config.yaml
n_layer: 10
d_model: 512
n_head: 4
n_kv_head: 4
head_dim: 128
d_mlp: 1344
vocab_size: 32768
activation: "swiglu"
norm: "rmsnorm"
norm_place: "pre"
norm_eps: 1e-05
positions: "rope"
rope_base: 500000.0
rope_fraction: 0.75
qk_norm: false
attn_scale: 0.0884
bias: "none"
tie_embeddings: false
parallel_block: false
init: "trunc"
init_std_qkv: 0.0284
init_std_o: 0.00635
init_std_up: 0.0284
init_std_down: 0.00392
optimizer: "muon"
lr: 0.0118
beta1: 0.95
weight_decay: 0.0075
lr_head: 0.00744
warmup_steps: 200
schedule: "wsd"
decay_fraction: 0.658
decay_shape: "linear"
final_lr_fraction: 0.1
batch_tokens: 131072
seq_len: 2048
doc_mask: true
train_tokens: 1533000000
steps: 11696
dataset: "wikipedia_en"
Each number is 50 + 10 x the weight over its row's rms, rounded and kept within 0 to 99. Layers, rows and columns count from 0. The size before them is the row's rms in percent of the matrix's.

# layer 4 MLP gate, 1344x512, rms 0.143, rows 706-760, columns 128-255
097:51 42 48 57 51 53 63 38 67 63 35 48 40 53 54 43 53 36 47 58 59 52 53 33 57 64 58 60 47 62 30 53 46 55 47 48 51 61 57 35 35 50 57 57 53 49 46 61 56 68 36 45 44 54 65 44 39 60 52 58 43 56 46 47 52 52 35 51 31 56 44 43 48 34 37 53 56 41 49 44 37 51 44 33 39 40 58 38 54 45 27 61 50 44 49 58 38 34 51 54 58 45 49 51 62 50 52 64 56 44 53 31 48 53 32 54 47 64 40 35 47 25 42 49 57 45 42 38
100:70 43 38 57 72 47 64 42 56 53 39 36 51 50 33 68 48 45 40 47 59 59 51 50 41 51 63 33 50 61 48 43 57 49 72 56 57 46 43 34 53 52 53 60 44 50 56 64 56 50 43 37 63 75 39 34 51 53 41 42 48 38 52 59 61 41 57 35 32 36 40 55 40 52 63 52 54 43 48 51 63 67 40 55 55 46 60 43 54 72 56 54 51 42 46 51 32 72 51 63 51 35 38 41 43 59 46 37 59 40 65 58 51 41 57 55 66 53 71 36 44 54 40 55 44 45 39 70
096:60 61 49 63 63 54 46 41 51 59 64 46 51 51 34 66 53 47 40 53 55 46 47 36 65 59 57 78 53 47 51 60 48 29 47 39 41 47 49 43 51 43 52 59 40 49 62 51 55 47 43 59 36 58 33 46 58 67 53 55 51 40 45 43 64 49 46 38 35 41 42 48 66 48 55 52 33 67 62 47 63 53 49 39 48 51 53 61 56 54 50 35 48 61 32 69 57 51 30 55 51 42 84 42 45 53 66 49 50 49 43 55 50 26 42 54 61 43 42 33 44 62 43 50 42 39 43 51
104:53 38 32 64 27 66 68 54 58 52 48 50 63 48 36 54 56 50 52 54 49 51 54 58 52 51 43 50 48 53 45 54 36 49 52 56 49 82 38 48 52 61 58 60 53 60 62 51 57 59 69 51 60 53 61 74 65 42 60 52 50 51 60 53 58 57 38 35 34 41 45 56 52 54 57 55 50 38 53 57 54 50 62 49 54 35 49 50 48 53 43 56 47 48 49 63 60 52 51 63 56 63 50 45 66 59 62 64 50 40 38 55 63 38 56 37 67 61 31 48 62 49 49 39 58 55 64 51
099:37 50 61 42 55 65 43 60 37 71 53 45 35 75 52 47 44 41 41 42 44 53 53 51 28 33 46 55 35 56 29 43 41 51 45 47 41 57 48 41 43 53 42 42 52 48 44 35 45 56 46 28 48 45 52 65 53 63 68 44 34 47 39 49 42 54 56 56 49 43 48 53 66 47 52 40 52 54 58 50 43 55 49 72 43 51 25 45 43 59 49 69 57 51 60 59 56 62 44 42 41 43 59 38 49 49 37 52 45 45 65 35 36 38 48 43 59 38 41 45 50 34 52 65 56 51 45 50
107:51 46 41 44 58 49 57 49 70 28 62 39 49 47 54 45 52 56 38 35 65 68 45 52 36 43 63 49 49 53 54 55 40 59 45 51 47 55 38 54 43 46 45 58 51 59 50 51 62 41 30 52 36 47 70 59 49 49 59 40 51 55 59 50 72 69 51 52 53 41 37 35 43 70 51 42 38 40 48 67 47 43 59 53 63 55 33 39 47 45 56 66 39 58 56 59 62 43 64 51 39 49 53 60 47 77 46 41 44 49 46 39 43 45 63 47 41 46 49 42 53 53 33 50 54 52 48 53
100:38 61 70 46 42 47 39 43 48 56 57 43 36 49 40 63 46 42 41 36 33 36 66 40 36 63 66 51 27 45 51 59 40 62 65 62 63 67 45 38 49 58 38 33 50 55 43 64 67 52 35 58 56 39 48 56 49 62 63 57 49 47 54 56 47 53 58 48 38 48 50 60 59 46 60 65 23 55 55 60 57 39 54 61 41 38 64 42 58 40 52 48 53 67 45 69 67 38 39 43 51 46 65 65 66 48 48 29 59 42 31 36 40 46 49 55 49 52 54 64 42 55 57 53 37 48 40 61
109:32 22 38 56 50 58 51 57 56 61 44 59 50 51 57 57 56 48 53 47 52 59 62 59 31 48 38 40 59 57 54 29 83 39 59 48 61 53 43 52 54 66 56 32 48 57 59 45 38 59 53 60 56 44 52 60 52 47 45 52 61 31 35 46 47 73 48 48 50 70 50 60 50 34 48 53 52 39 59 54 72 45 51 62 32 38 45 47 38 50 46 55 56 41 52 36 19 52 43 47 38 70 48 54 43 56 51 60 42 53 61 51 52 37 42 61 45 49 46 44 44 52 37 41 37 58 54 56
085:35 40 52 58 69 63 62 60 53 42 45 45 63 58 54 30 52 54 53 55 64 63 54 33 40 64 43 48 64 41 55 48 47 53 35 42 32 51 63 49 55 61 64 51 46 40 44 32 49 35 36 45 64 55 46 60 63 74 51 71 47 48 45 48 49 49 40 41 57 58 44 41 41 53 32 73 58 38 42 61 65 36 55 57 40 37 54 47 56 28 77 51 53 61 54 57 40 61 40 47 55 41 66 43 49 60 29 46 45 34 48 52 59 57 27 53 54 49 55 54 40 55 52 49 38 49 68 59
092:45 47 48 51 45 50 38 59 55 46 50 40 39 44 64 38 55 48 33 57 60 47 52 61 57 38 42 56 34 56 52 34 50 57 56 49 36 65 55 51 31 68 53 83 60 50 48 67 46 52 43 47 64 65 48 41 44 55 41 54 31 53 31 61 30 53 78 47 41 39 52 59 57 51 24 70 65 42 59 52 42 46 69 44 64 63 29 43 46 36 50 56 37 51 40 48 54 59 57 22 53 40 60 50 52 50 45 50 40 72 34 60 53 64 54 41 61 32 61 45 60 46 45 45 72 49 54 54
099:43 65 50 56 50 48 52 56 57 40 54 66 45 59 51 46 45 49 39 40 60 28 23 59 51 27 34 63 66 53 52 50 56 46 42 63 46 56 57 56 33 34 58 58 51 45 55 53 54 47 52 44 51 55 53 68 47 48 50 59 42 59 48 52 64 21 56 51 53 49 51 59 51 60 34 51 34 57 62 58 68 55 52 64 46 61 39 47 49 65 44 41 44 50 50 56 54 71 44 66 41 41 46 59 43 45 49 61 73 49 42 44 57 44 55 50 59 49 38 41 57 69 64 53 68 67 55 61
099:43 52 70 54 50 58 51 56 54 40 58 55 48 52 40 50 46 43 37 33 59 38 57 61 55 49 55 42 40 51 49 49 46 37 43 59 67 47 61 49 63 53 47 65 63 32 53 60 51 73 49 64 46 36 49 51 61 41 44 56 60 67 41 47 63 54 39 57 39 27 70 48 48 31 59 58 40 46 56 56 62 47 69 46 32 49 69 46 47 44 58 69 43 44 45 54 61 60 41 61 40 43 42 59 40 43 58 45 48 55 42 39 45 47 68 42 60 40 53 62 45 51 49 29 57 29 54 61
098:60 36 40 56 76 40 56 42 64 58 61 64 47 44 59 46 49 64 52 44 44 42 56 51 78 68 55 41 62 46 51 54 64 44 55 54 38 59 38 47 48 47 52 40 45 63 43 50 29 55 70 47 37 37 44 61 66 48 45 43 59 42 56 73 43 37 54 49 66 55 42 58 55 62 44 42 70 57 53 25 51 51 72 54 59 31 59 48 44 50 66 54 47 47 64 37 58 55 47 61 47 58 28 62 67 55 54 70 55 69 62 52 55 50 53 47 42 48 61 54 62 54 39 52 40 42 46 38
103:37 54 34 47 51 48 38 55 52 54 61 45 38 45 63 63 50 30 41 65 51 41 42 51 31 47 52 45 30 56 45 46 62 29 48 38 51 45 60 52 54 45 49 45 55 51 54 61 56 35 40 29 41 64 60 36 54 39 61 59 52 61 51 42 43 52 39 50 60 61 57 16 45 51 52 52 57 43 62 61 55 55 58 25 39 58 37 49 53 44 41 58 43 45 55 57 54 44 43 50 42 61 57 58 46 43 51 51 47 47 54 49 59 44 47 52 33 34 58 49 55 61 43 52 45 43 56 62
108:35 45 30 61 34 42 43 46 38 72 47 65 53 50 63 48 53 24 56 37 60 43 70 68 65 53 43 57 48 41 47 43 65 47 47 49 61 32 32 66 40 22 64 56 38 49 38 55 59 74 52 52 48 57 59 34 44 40 57 38 48 65 43 68 62 58 54 50 48 54 39 45 46 37 34 37 68 50 38 49 49 63 59 43 57 42 40 43 52 55 52 35 72 64 43 52 48 38 41 53 59 56 45 54 55 40 41 60 34 57 53 68 34 45 36 55 49 31 50 52 63 42 44 31 25 47 69 69
101:50 34 33 58 49 52 43 54 40 41 40 43 68 55 58 65 46 46 49 49 40 60 49 70 36 52 51 40 44 38 42 38 40 37 49 40 59 57 46 62 78 50 54 59 50 52 50 48 48 62 23 50 41 58 42 54 53 53 52 62 51 37 46 60 56 43 43 43 62 52 56 60 41 49 59 40 60 43 39 53 46 57 56 50 70 40 36 51 50 38 47 37 34 29 53 61 24 40 46 48 39 26 41 59 48 31 42 61 40 47 61 60 60 61 53 49 64 52 50 55 41 36 48 48 53 70 32 44
094:39 34 47 50 47 48 40 31 57 43 43 55 61 45 56 53 49 51 35 40 41 47 41 68 48 57 51 34 51 71 41 50 34 47 47 58 52 36 50 39 47 49 59 43 58 45 83 65 56 69 45 38 30 44 44 55 59 59 52 45 58 57 43 44 41 53 38 65 37 41 30 45 39 39 41 48 54 50 60 53 67 65 59 48 41 49 39 44 48 45 45 61 33 51 48 39 56 79 48 66 39 41 60 44 41 47 46 52 57 45 50 63 65 41 72 40 53 56 54 56 43 54 29 49 53 47 58 50
096:48 54 41 67 56 53 40 50 62 59 52 53 43 50 44 56 39 52 40 26 53 55 20 30 53 56 36 54 56 41 59 33 61 54 48 42 46 46 54 65 28 55 39 64 51 26 62 51 31 47 56 57 54 51 39 29 63 34 60 39 46 42 40 51 59 60 51 51 46 27 53 59 48 36 72 48 51 37 48 49 46 62 50 50 45 51 45 46 49 42 51 43 58 46 59 59 37 47 55 51 65 65 35 54 50 59 61 47 68 44 51 56 46 63 46 46 42 67 57 52 53 41 51 32 54 35 39 47
101:48 47 49 43 54 52 38 44 53 32 49 44 47 51 38 52 58 52 63 43 52 39 57 47 51 82 50 50 59 41 46 37 44 39 71 60 46 55 50 36 60 51 52 43 35 36 42 62 50 46 54 47 46 68 38 72 44 37 58 37 40 44 40 54 53 47 34 50 44 56 26 73 56 52 41 67 46 56 62 41 63 64 47 47 51 48 44 62 33 41 46 57 35 41 63 61 52 64 41 47 33 36 59 46 58 54 52 72 59 42 65 55 60 59 65 53 39 42 36 57 63 76 38 44 46 37 47 50
098:38 48 52 38 50 48 43 39 49 64 55 54 53 61 53 43 43 39 60 43 49 59 62 52 41 37 55 47 56 43 49 37 48 54 56 67 66 76 61 48 50 37 33 54 55 60 58 40 57 43 52 51 43 38 58 66 42 47 52 60 62 60 43 61 46 57 71 55 45 42 50 49 61 51 64 37 56 72 65 43 58 48 59 31 59 53 30 53 56 44 63 47 52 55 57 39 52 67 52 39 60 52 66 45 52 51 44 57 52 49 80 41 50 49 45 36 48 61 65 60 46 59 53 55 51 41 44 51
097:48 42 47 65 44 44 53 41 43 52 58 46 38 40 58 48 57 48 44 38 50 52 49 47 34 47 50 49 36 51 55 56 46 69 51 65 40 52 60 42 46 43 44 60 63 36 72 37 45 70 28 57 52 45 65 47 67 50 54 42 78 48 40 33 64 48 45 41 44 61 57 58 51 67 62 37 66 52 64 47 52 42 49 32 63 55 46 50 46 50 44 64 49 44 43 40 52 37 57 41 42 44 53 54 32 50 38 53 37 64 54 34 59 49 57 34 49 34 65 66 50 34 47 71 64 53 60 58
125:58 45 42 36 36 51 39 44 51 37 43 33 65 61 56 46 57 43 47 59 52 63 51 53 63 41 36 50 51 48 52 48 45 63 46 36 50 45 30 41 28 64 49 51 55 51 54 66 51 59 35 40 56 35 58 47 49 45 49 66 60 57 33 57 50 46 52 49 59 42 72 41 46 36 37 31 56 53 46 28 50 40 50 42 49 61 57 53 53 45 38 54 43 38 49 50 45 55 60 51 51 40 50 55 75 48 52 50 35 54 32 46 60 42 59 51 50 60 53 48 48 37 34 45 56 36 54 46
102:44 61 38 40 55 54 52 38 64 69 64 65 44 48 64 61 49 32 56 41 52 55 56 58 72 45 63 45 50 49 51 50 59 49 60 60 45 65 54 76 61 37 45 37 28 60 39 39 63 56 39 53 45 55 37 51 54 60 77 43 51 37 50 50 50 57 52 49 46 50 42 83 68 50 23 63 34 44 56 52 69 44 51 63 49 53 47 50 38 33 46 56 76 59 45 49 55 50 63 42 65 36 49 57 47 32 57 63 75 57 55 40 50 60 33 69 38 47 57 62 37 51 41 75 48 56 59 46
108:46 51 50 44 56 66 46 41 59 32 31 45 40 52 45 52 58 55 64 50 56 59 39 40 41 51 48 58 53 53 47 32 50 47 36 57 58 62 62 50 35 31 52 61 37 45 42 50 58 61 49 41 26 46 49 52 58 62 77 52 37 32 58 28 44 52 53 52 40 44 50 48 32 54 51 59 60 57 60 58 57 56 40 43 49 51 54 56 54 41 33 55 45 49 33 55 60 53 60 42 57 72 62 70 60 47 60 61 30 67 46 40 54 67 39 50 43 55 58 59 68 41 50 59 57 64 42 46
095:48 24 54 49 36 56 48 50 62 60 41 27 47 52 56 59 59 52 55 41 55 56 42 50 36 46 42 55 30 32 40 59 50 44 60 61 48 46 46 55 49 63 50 55 52 55 45 44 63 79 52 46 29 81 60 43 36 49 56 49 46 36 51 39 52 49 66 36 76 56 65 40 33 61 38 47 62 44 52 34 41 41 60 52 60 52 46 52 59 47 41 53 47 50 53 53 50 43 54 51 56 53 68 53 40 48 34 61 47 43 59 59 50 62 58 42 46 43 39 43 52 43 54 52 33 32 40 50
095:52 39 39 60 54 42 47 41 55 27 51 42 63 55 66 61 52 43 50 63 49 47 28 39 59 59 47 69 48 43 50 54 59 54 37 76 48 55 31 60 53 45 45 43 47 57 55 46 60 52 46 49 53 45 49 40 51 48 41 49 40 58 62 42 39 62 45 31 66 63 39 41 47 35 47 76 52 59 47 52 27 59 40 39 47 30 64 32 42 49 30 46 53 54 56 55 46 38 24 56 60 43 49 45 48 49 49 41 35 39 38 54 44 56 55 40 65 59 71 45 49 43 48 42 33 52 48 57
098:52 60 56 41 48 46 53 47 42 51 51 47 56 60 59 44 51 52 47 47 37 41 69 44 71 57 53 50 62 62 41 48 62 74 34 52 43 55 66 47 54 56 37 52 36 68 26 44 58 54 49 67 45 42 67 52 50 54 44 61 46 46 53 51 40 36 47 52 60 43 55 44 47 53 29 46 43 48 54 60 46 68 64 55 51 42 43 51 48 42 44 54 49 30 34 27 37 36 69 46 64 51 50 37 48 53 49 56 32 56 47 32 50 38 42 36 62 59 47 39 50 50 30 64 48 41 64 63
097:46 51 75 47 49 45 60 51 67 45 41 59 50 46 35 38 49 62 68 45 40 44 70 43 43 55 49 38 62 58 36 39 59 55 51 51 41 46 37 52 57 54 32 41 43 36 65 44 54 57 51 53 46 47 43 52 60 44 43 46 59 47 40 59 50 66 55 40 63 50 49 56 47 53 44 61 53 41 61 36 55 51 49 44 40 43 61 71 45 42 82 56 28 60 71 42 65 63 47 36 35 47 54 37 38 53 54 41 42 59 41 25 33 49 50 37 54 61 47 61 46 52 54 42 48 46 29 39
102:36 48 54 45 45 70 65 39 24 41 36 36 37 51 42 54 34 51 52 44 37 62 59 43 48 45 43 52 43 53 63 50 57 43 44 47 56 61 51 52 57 66 57 59 51 38 56 63 75 48 49 60 38 72 62 66 60 43 58 49 49 60 58 61 31 53 44 51 43 47 67 63 52 40 42 60 38 39 64 69 55 38 73 51 51 42 33 52 30 72 64 59 50 52 40 53 50 55 50 32 58 59 54 60 44 41 57 42 48 41 52 56 52 39 63 40 60 53 43 54 29 60 46 52 34 47 41 48
109:46 47 40 56 60 56 44 42 59 45 63 48 67 53 49 55 48 61 55 49 27 44 56 50 60 48 59 57 69 55 37 50 47 37 67 59 43 61 46 50 49 50 56 41 62 46 33 43 53 53 46 33 47 29 42 40 43 52 36 30 53 56 59 24 59 58 49 32 57 55 47 39 64 56 57 37 34 65 47 35 55 56 54 51 57 40 41 67 34 64 44 63 46 46 61 45 35 46 53 46 42 49 52 63 57 53 50 50 58 42 53 48 51 59 43 47 38 60 50 57 49 40 49 55 54 49 46 43
101:38 37 61 61 43 46 44 53 31 46 27 33 34 30 41 52 38 49 43 55 45 49 28 64 50 40 48 48 76 65 52 30 46 56 68 53 61 42 53 53 61 52 68 70 53 43 53 46 47 66 47 59 33 51 41 42 44 51 62 51 59 51 51 45 48 48 47 54 40 48 56 56 54 57 57 32 52 49 27 29 43 54 50 59 37 49 67 65 58 53 33 45 65 59 45 55 50 56 46 55 29 41 49 62 51 45 48 58 39 64 45 58 63 39 57 57 53 56 56 52 35 46 42 41 57 27 45 33
097:27 54 41 52 50 54 52 50 50 73 57 30 58 38 52 62 55 51 51 42 57 50 40 63 46 45 67 51 57 60 43 52 61 51 51 48 60 49 55 40 43 50 76 83 48 63 59 40 53 54 41 47 55 53 44 51 50 53 30 55 44 67 59 54 46 27 49 49 50 23 40 39 47 58 60 63 55 56 47 65 60 40 47 65 44 65 54 53 59 51 49 60 38 46 51 52 52 48 64 48 50 42 53 69 51 36 56 50 73 49 57 43 41 56 46 38 52 43 53 39 62 46 41 52 42 42 45 52
099:42 50 43 41 69 54 60 44 46 54 57 44 54 44 61 60 30 37 53 36 56 65 44 51 49 54 35 58 47 40 37 54 57 47 64 42 44 58 49 71 45 64 52 47 42 38 55 40 44 36 50 43 54 50 41 44 52 63 61 51 44 29 59 56 52 48 48 46 47 50 46 49 44 38 50 38 53 54 38 49 41 47 48 58 43 39 32 67 63 47 48 48 54 55 57 57 47 36 66 72 28 59 52 33 30 54 39 76 57 36 65 67 50 52 62 55 42 74 47 59 42 65 44 50 51 52 42 61
096:46 56 52 51 60 46 34 55 69 55 43 35 45 72 60 52 46 48 57 50 39 50 59 39 41 54 41 53 50 26 52 41 69 45 37 56 43 53 53 45 61 46 59 48 33 43 68 44 40 47 59 62 72 53 51 44 43 39 66 40 81 31 52 38 48 44 61 22 24 29 52 51 63 49 35 30 59 51 61 45 64 61 50 47 52 41 58 45 61 37 51 64 71 44 58 50 62 38 45 74 56 51 55 56 44 53 44 46 56 59 51 41 38 32 40 50 56 47 61 54 58 67 54 54 44 52 64 61
096:53 44 45 49 45 43 39 47 46 39 57 40 46 59 46 57 37 40 54 62 34 25 66 65 40 46 58 53 59 51 64 55 70 56 37 52 51 50 55 35 52 50 39 46 64 54 64 52 52 74 60 35 52 56 49 33 46 62 34 57 25 57 54 40 45 46 38 38 49 49 73 55 39 34 51 49 65 46 28 53 65 45 75 46 33 40 48 53 46 60 66 52 45 46 50 51 52 56 47 41 42 30 32 67 58 56 66 56 51 55 50 53 37 63 51 35 43 40 48 58 55 54 43 51 44 65 43 50
088:49 43 32 58 61 36 37 79 61 46 60 57 49 37 54 41 43 61 44 62 25 34 43 56 52 66 35 50 44 45 68 47 46 51 61 60 39 46 34 53 41 64 65 37 43 43 57 56 48 34 53 37 68 47 41 51 56 53 43 48 62 71 50 60 72 60 42 53 33 60 46 41 46 56 37 56 38 64 53 38 39 39 53 39 62 52 50 42 52 55 45 45 49 63 37 49 58 46 47 48 57 55 56 61 38 50 33 46 63 59 57 34 46 62 40 42 60 79 64 55 48 52 61 36 50 47 53 54
099:53 57 68 75 44 53 50 45 49 51 55 53 55 39 48 47 62 38 58 45 51 35 50 58 51 63 56 41 45 59 53 46 54 46 56 52 53 54 60 58 65 35 60 51 61 61 55 54 55 57 47 51 51 30 59 48 57 60 52 66 31 55 48 62 40 50 49 69 55 49 46 57 58 46 53 63 56 76 47 45 52 63 60 47 51 48 46 68 27 66 37 57 48 51 42 65 51 64 55 41 61 58 51 42 59 44 58 46 38 52 51 58 63 43 61 37 60 49 62 40 40 63 68 48 60 45 53 73
100:31 44 41 51 51 36 41 50 50 41 36 54 60 18 54 43 46 42 61 53 38 56 45 44 67 32 46 49 62 39 60 47 45 49 46 28 45 45 48 51 47 41 31 46 48 53 67 43 57 44 59 56 45 48 49 42 55 59 40 51 61 49 48 58 53 43 44 46 49 65 62 65 55 58 49 25 22 52 64 52 51 48 53 57 66 40 64 47 46 49 56 42 40 63 65 54 60 49 56 56 39 45 71 51 43 48 42 39 45 50 39 50 44 56 56 62 55 48 60 46 37 54 64 58 60 50 51 53
103:39 49 54 54 55 46 42 49 51 38 37 46 45 62 49 43 45 52 54 61 50 56 51 51 46 44 65 42 63 45 66 65 40 65 50 32 51 55 52 47 44 51 50 55 43 45 55 52 47 41 55 53 60 52 31 39 34 62 60 67 41 67 51 52 51 53 45 49 46 63 31 52 52 43 49 43 53 41 52 49 58 51 60 49 39 51 49 52 65 50 48 56 46 62 50 68 54 70 56 54 26 40 39 44 47 49 50 49 58 50 27 63 36 55 57 53 58 39 43 45 38 36 53 25 43 50 35 68
100:56 53 33 64 32 65 51 51 62 44 43 33 45 74 35 45 60 60 56 45 42 59 50 45 52 44 60 52 62 68 74 45 41 62 36 57 46 56 52 53 54 66 52 52 60 74 48 41 54 55 51 47 55 45 57 70 50 43 66 63 52 42 54 68 44 29 52 62 43 62 52 65 56 31 53 76 46 50 48 66 51 47 27 57 30 45 48 52 53 65 62 39 47 52 58 66 55 54 39 52 55 47 50 48 65 58 54 72 55 42 33 43 62 50 40 60 61 53 50 51 43 43 53 53 51 66 50 54
105:50 46 45 40 51 40 58 40 43 46 62 47 61 52 43 64 43 45 50 56 42 40 34 59 53 65 55 68 70 49 43 51 56 48 56 51 43 51 48 56 38 41 50 47 32 64 40 45 45 57 51 46 64 51 72 64 58 59 57 44 30 54 46 34 46 50 45 59 49 39 45 57 38 22 48 45 52 73 48 46 46 54 56 52 46 40 41 46 51 59 52 43 51 39 32 41 72 60 52 60 46 57 38 31 44 46 44 59 48 59 69 45 56 46 44 56 47 43 50 40 42 62 37 55 69 41 46 42
098:32 51 56 24 40 36 27 58 55 56 64 42 47 51 45 51 50 41 44 59 53 32 47 72 53 49 26 55 43 53 54 54 47 65 61 73 36 52 44 47 45 36 50 33 65 39 50 30 40 34 54 55 37 52 51 53 43 45 63 46 33 34 65 53 69 64 60 40 46 39 50 58 60 49 43 42 43 39 49 37 52 65 48 41 47 47 50 47 44 51 56 40 43 56 58 41 60 56 42 44 39 35 38 61 32 50 36 67 47 63 48 48 63 44 40 42 34 53 58 59 61 47 63 52 22 45 53 48
099:56 35 48 48 39 40 33 44 64 62 57 52 44 53 43 53 47 41 67 62 61 59 54 44 55 57 54 28 26 33 42 46 43 25 34 47 63 65 44 54 47 47 52 63 52 48 44 66 53 61 34 71 68 31 62 59 36 39 58 58 47 55 55 65 59 54 52 48 40 60 47 56 52 70 46 53 41 46 52 45 50 51 46 49 49 29 45 41 67 49 67 39 45 66 59 34 51 56 49 42 38 43 36 49 56 50 57 39 42 48 53 39 65 61 48 61 44 50 60 67 48 59 48 46 44 64 48 30
099:53 46 42 55 53 51 57 53 44 28 59 53 53 66 58 53 42 45 66 43 48 56 58 41 52 37 38 52 49 66 45 45 56 34 48 49 55 44 55 53 62 33 54 50 49 44 49 55 48 36 48 50 48 53 51 53 42 32 65 51 49 26 46 49 47 50 51 54 59 41 59 51 50 44 51 49 38 62 52 50 49 52 62 50 48 54 35 37 44 48 43 50 54 48 55 38 50 41 45 49 45 58 35 55 49 32 59 60 35 40 64 27 41 68 37 65 66 44 60 45 44 62 46 33 58 55 53 65
096:56 52 45 51 22 61 29 39 57 41 53 51 38 37 38 63 43 53 43 55 37 42 50 48 36 46 49 53 50 49 57 21 61 40 39 49 39 60 56 41 37 48 56 68 38 44 42 74 59 47 51 67 43 52 72 52 46 56 49 36 58 48 56 58 33 36 66 51 61 53 59 66 41 52 33 68 50 58 52 43 47 64 42 48 53 55 51 38 35 55 56 43 57 53 47 81 41 37 43 54 48 45 37 54 69 43 44 62 45 28 26 63 62 47 45 40 54 45 51 51 48 45 51 30 53 43 38 46
091:67 58 35 43 56 37 35 56 52 38 23 53 51 42 58 53 46 64 50 48 55 55 55 45 60 55 56 37 49 39 56 45 41 46 46 64 37 47 60 47 37 63 66 57 49 42 48 59 63 73 46 49 55 47 57 49 54 61 46 54 36 47 47 59 42 34 53 55 64 48 36 50 53 61 62 39 56 47 72 36 34 59 58 50 57 45 55 49 48 55 75 54 54 45 43 56 26 44 61 64 34 52 49 52 67 42 53 44 37 50 56 69 53 47 33 40 66 61 51 45 62 55 60 54 59 67 68 59
100:35 41 53 49 55 56 55 67 63 45 53 33 55 46 58 40 60 56 52 26 39 77 80 29 45 56 55 46 57 32 64 52 41 72 50 33 73 40 51 43 57 42 55 56 48 40 62 32 38 51 57 56 42 74 51 52 66 58 71 52 65 37 55 57 23 57 51 26 48 55 58 59 38 61 35 54 58 42 32 59 50 36 72 57 49 26 27 49 40 31 50 40 54 48 82 40 53 32 50 47 55 65 52 59 59 66 52 55 49 55 54 50 38 51 44 45 52 45 58 56 38 43 53 56 47 59 56 65
093:49 49 43 40 44 21 61 44 46 49 39 34 69 52 62 46 60 69 52 45 49 47 44 57 42 49 50 53 49 54 48 48 55 57 61 43 51 30 59 45 40 70 44 66 59 58 52 35 59 49 50 33 53 53 64 51 41 52 40 80 62 58 50 37 51 53 55 42 33 44 76 54 64 56 49 60 46 64 44 60 52 48 49 41 51 60 63 44 44 55 49 64 45 66 50 41 52 49 28 47 61 49 45 49 36 46 37 34 46 53 42 53 52 50 47 50 43 55 51 36 33 54 39 42 44 29 49 42
106:39 73 52 73 57 48 55 51 46 65 53 46 50 27 38 62 53 49 52 51 54 47 39 65 42 33 50 59 59 40 64 45 48 52 56 47 51 23 50 58 47 34 40 60 37 60 47 42 53 64 52 71 39 25 44 60 37 43 47 40 55 47 60 42 43 50 60 61 59 47 54 59 54 62 52 57 63 45 60 55 32 60 46 46 51 49 40 49 57 62 37 31 51 55 59 57 74 48 62 43 27 40 66 57 34 49 44 47 46 46 56 58 67 54 59 51 49 47 59 64 39 55 45 57 52 43 31 44
091:38 35 69 58 61 67 40 69 53 34 41 62 47 57 38 43 64 39 50 42 38 65 52 47 41 49 37 62 56 52 52 53 53 36 41 48 58 45 62 67 60 44 56 46 62 40 72 48 51 46 45 27 55 38 54 37 41 49 48 57 32 57 34 44 41 44 47 42 37 49 49 51 43 43 48 32 33 62 46 38 65 50 56 49 50 39 45 50 58 50 59 62 30 55 48 61 63 53 48 54 33 54 44 47 55 50 48 55 59 67 55 52 55 56 47 51 30 52 35 58 58 38 50 52 38 46 55 54
101:52 44 60 54 61 43 43 60 49 54 39 54 62 69 40 41 60 64 62 37 42 42 39 40 54 65 48 60 45 45 48 44 57 46 62 55 48 64 52 57 43 38 49 23 66 42 62 36 48 53 51 61 62 66 50 45 42 54 55 39 39 45 67 55 48 35 71 40 43 37 48 52 55 66 41 52 53 50 57 62 66 54 54 49 60 45 56 40 45 53 46 54 52 36 73 62 61 38 37 36 45 38 31 49 50 29 51 69 57 53 67 60 50 58 73 52 55 59 49 39 38 31 50 39 57 63 42 67
090:44 42 48 66 39 43 30 44 53 57 44 63 46 41 24 52 55 51 39 36 63 54 65 49 54 53 33 59 68 45 50 53 24 37 49 46 34 51 51 37 50 63 42 60 54 61 68 53 31 58 58 62 62 46 48 42 53 51 51 50 56 60 56 34 53 43 49 50 64 45 34 27 63 58 52 60 42 51 51 38 30 60 69 34 40 46 46 56 54 62 46 45 55 54 54 45 50 56 56 40 37 57 57 64 52 53 67 53 42 47 34 60 61 53 63 45 57 32 40 52 40 43 59 40 54 40 50 49
098:43 40 52 52 47 54 55 52 40 33 42 53 48 51 53 58 59 43 44 32 43 19 38 50 75 52 43 31 52 34 38 51 52 43 40 38 37 64 48 46 52 41 56 44 56 59 40 45 38 55 45 43 48 58 66 49 60 64 55 55 57 71 53 66 55 40 43 46 65 64 55 45 35 55 41 60 59 45 58 49 48 34 51 50 57 54 48 63 42 55 47 62 50 43 54 58 49 57 46 57 41 47 27 53 62 55 37 29 73 33 38 49 62 49 61 50 50 50 54 49 51 69 30 50 44 43 51 63
110:32 40 73 59 47 38 59 41 48 43 49 45 54 61 54 41 59 53 75 56 61 52 64 50 67 43 45 52 55 45 44 49 36 51 40 47 51 47 52 47 67 48 39 52 45 54 57 69 52 62 51 49 61 46 54 60 49 38 52 44 61 59 67 40 52 56 49 82 62 55 61 51 88 35 48 41 47 55 46 54 45 54 52 45 45 38 50 39 49 55 42 68 62 53 60 51 64 73 47 68 41 44 56 41 51 54 60 37 68 61 54 47 43 47 61 53 40 45 61 28 40 42 52 39 46 63 56 46
102:42 76 55 60 53 66 43 49 47 47 34 58 35 52 49 59 67 40 60 58 52 50 53 59 56 36 48 42 46 36 40 36 42 49 39 70 57 67 60 39 58 42 57 40 49 49 64 59 45 64 44 41 32 51 38 36 47 45 58 69 48 64 50 51 31 46 57 33 50 58 51 58 48 39 47 50 50 44 53 41 61 40 56 59 35 49 56 47 51 30 53 46 52 42 43 49 70 56 61 48 58 42 55 63 28 55 63 46 44 56 42 58 48 58 72 57 36 61 42 60 48 51 60 39 55 70 51 69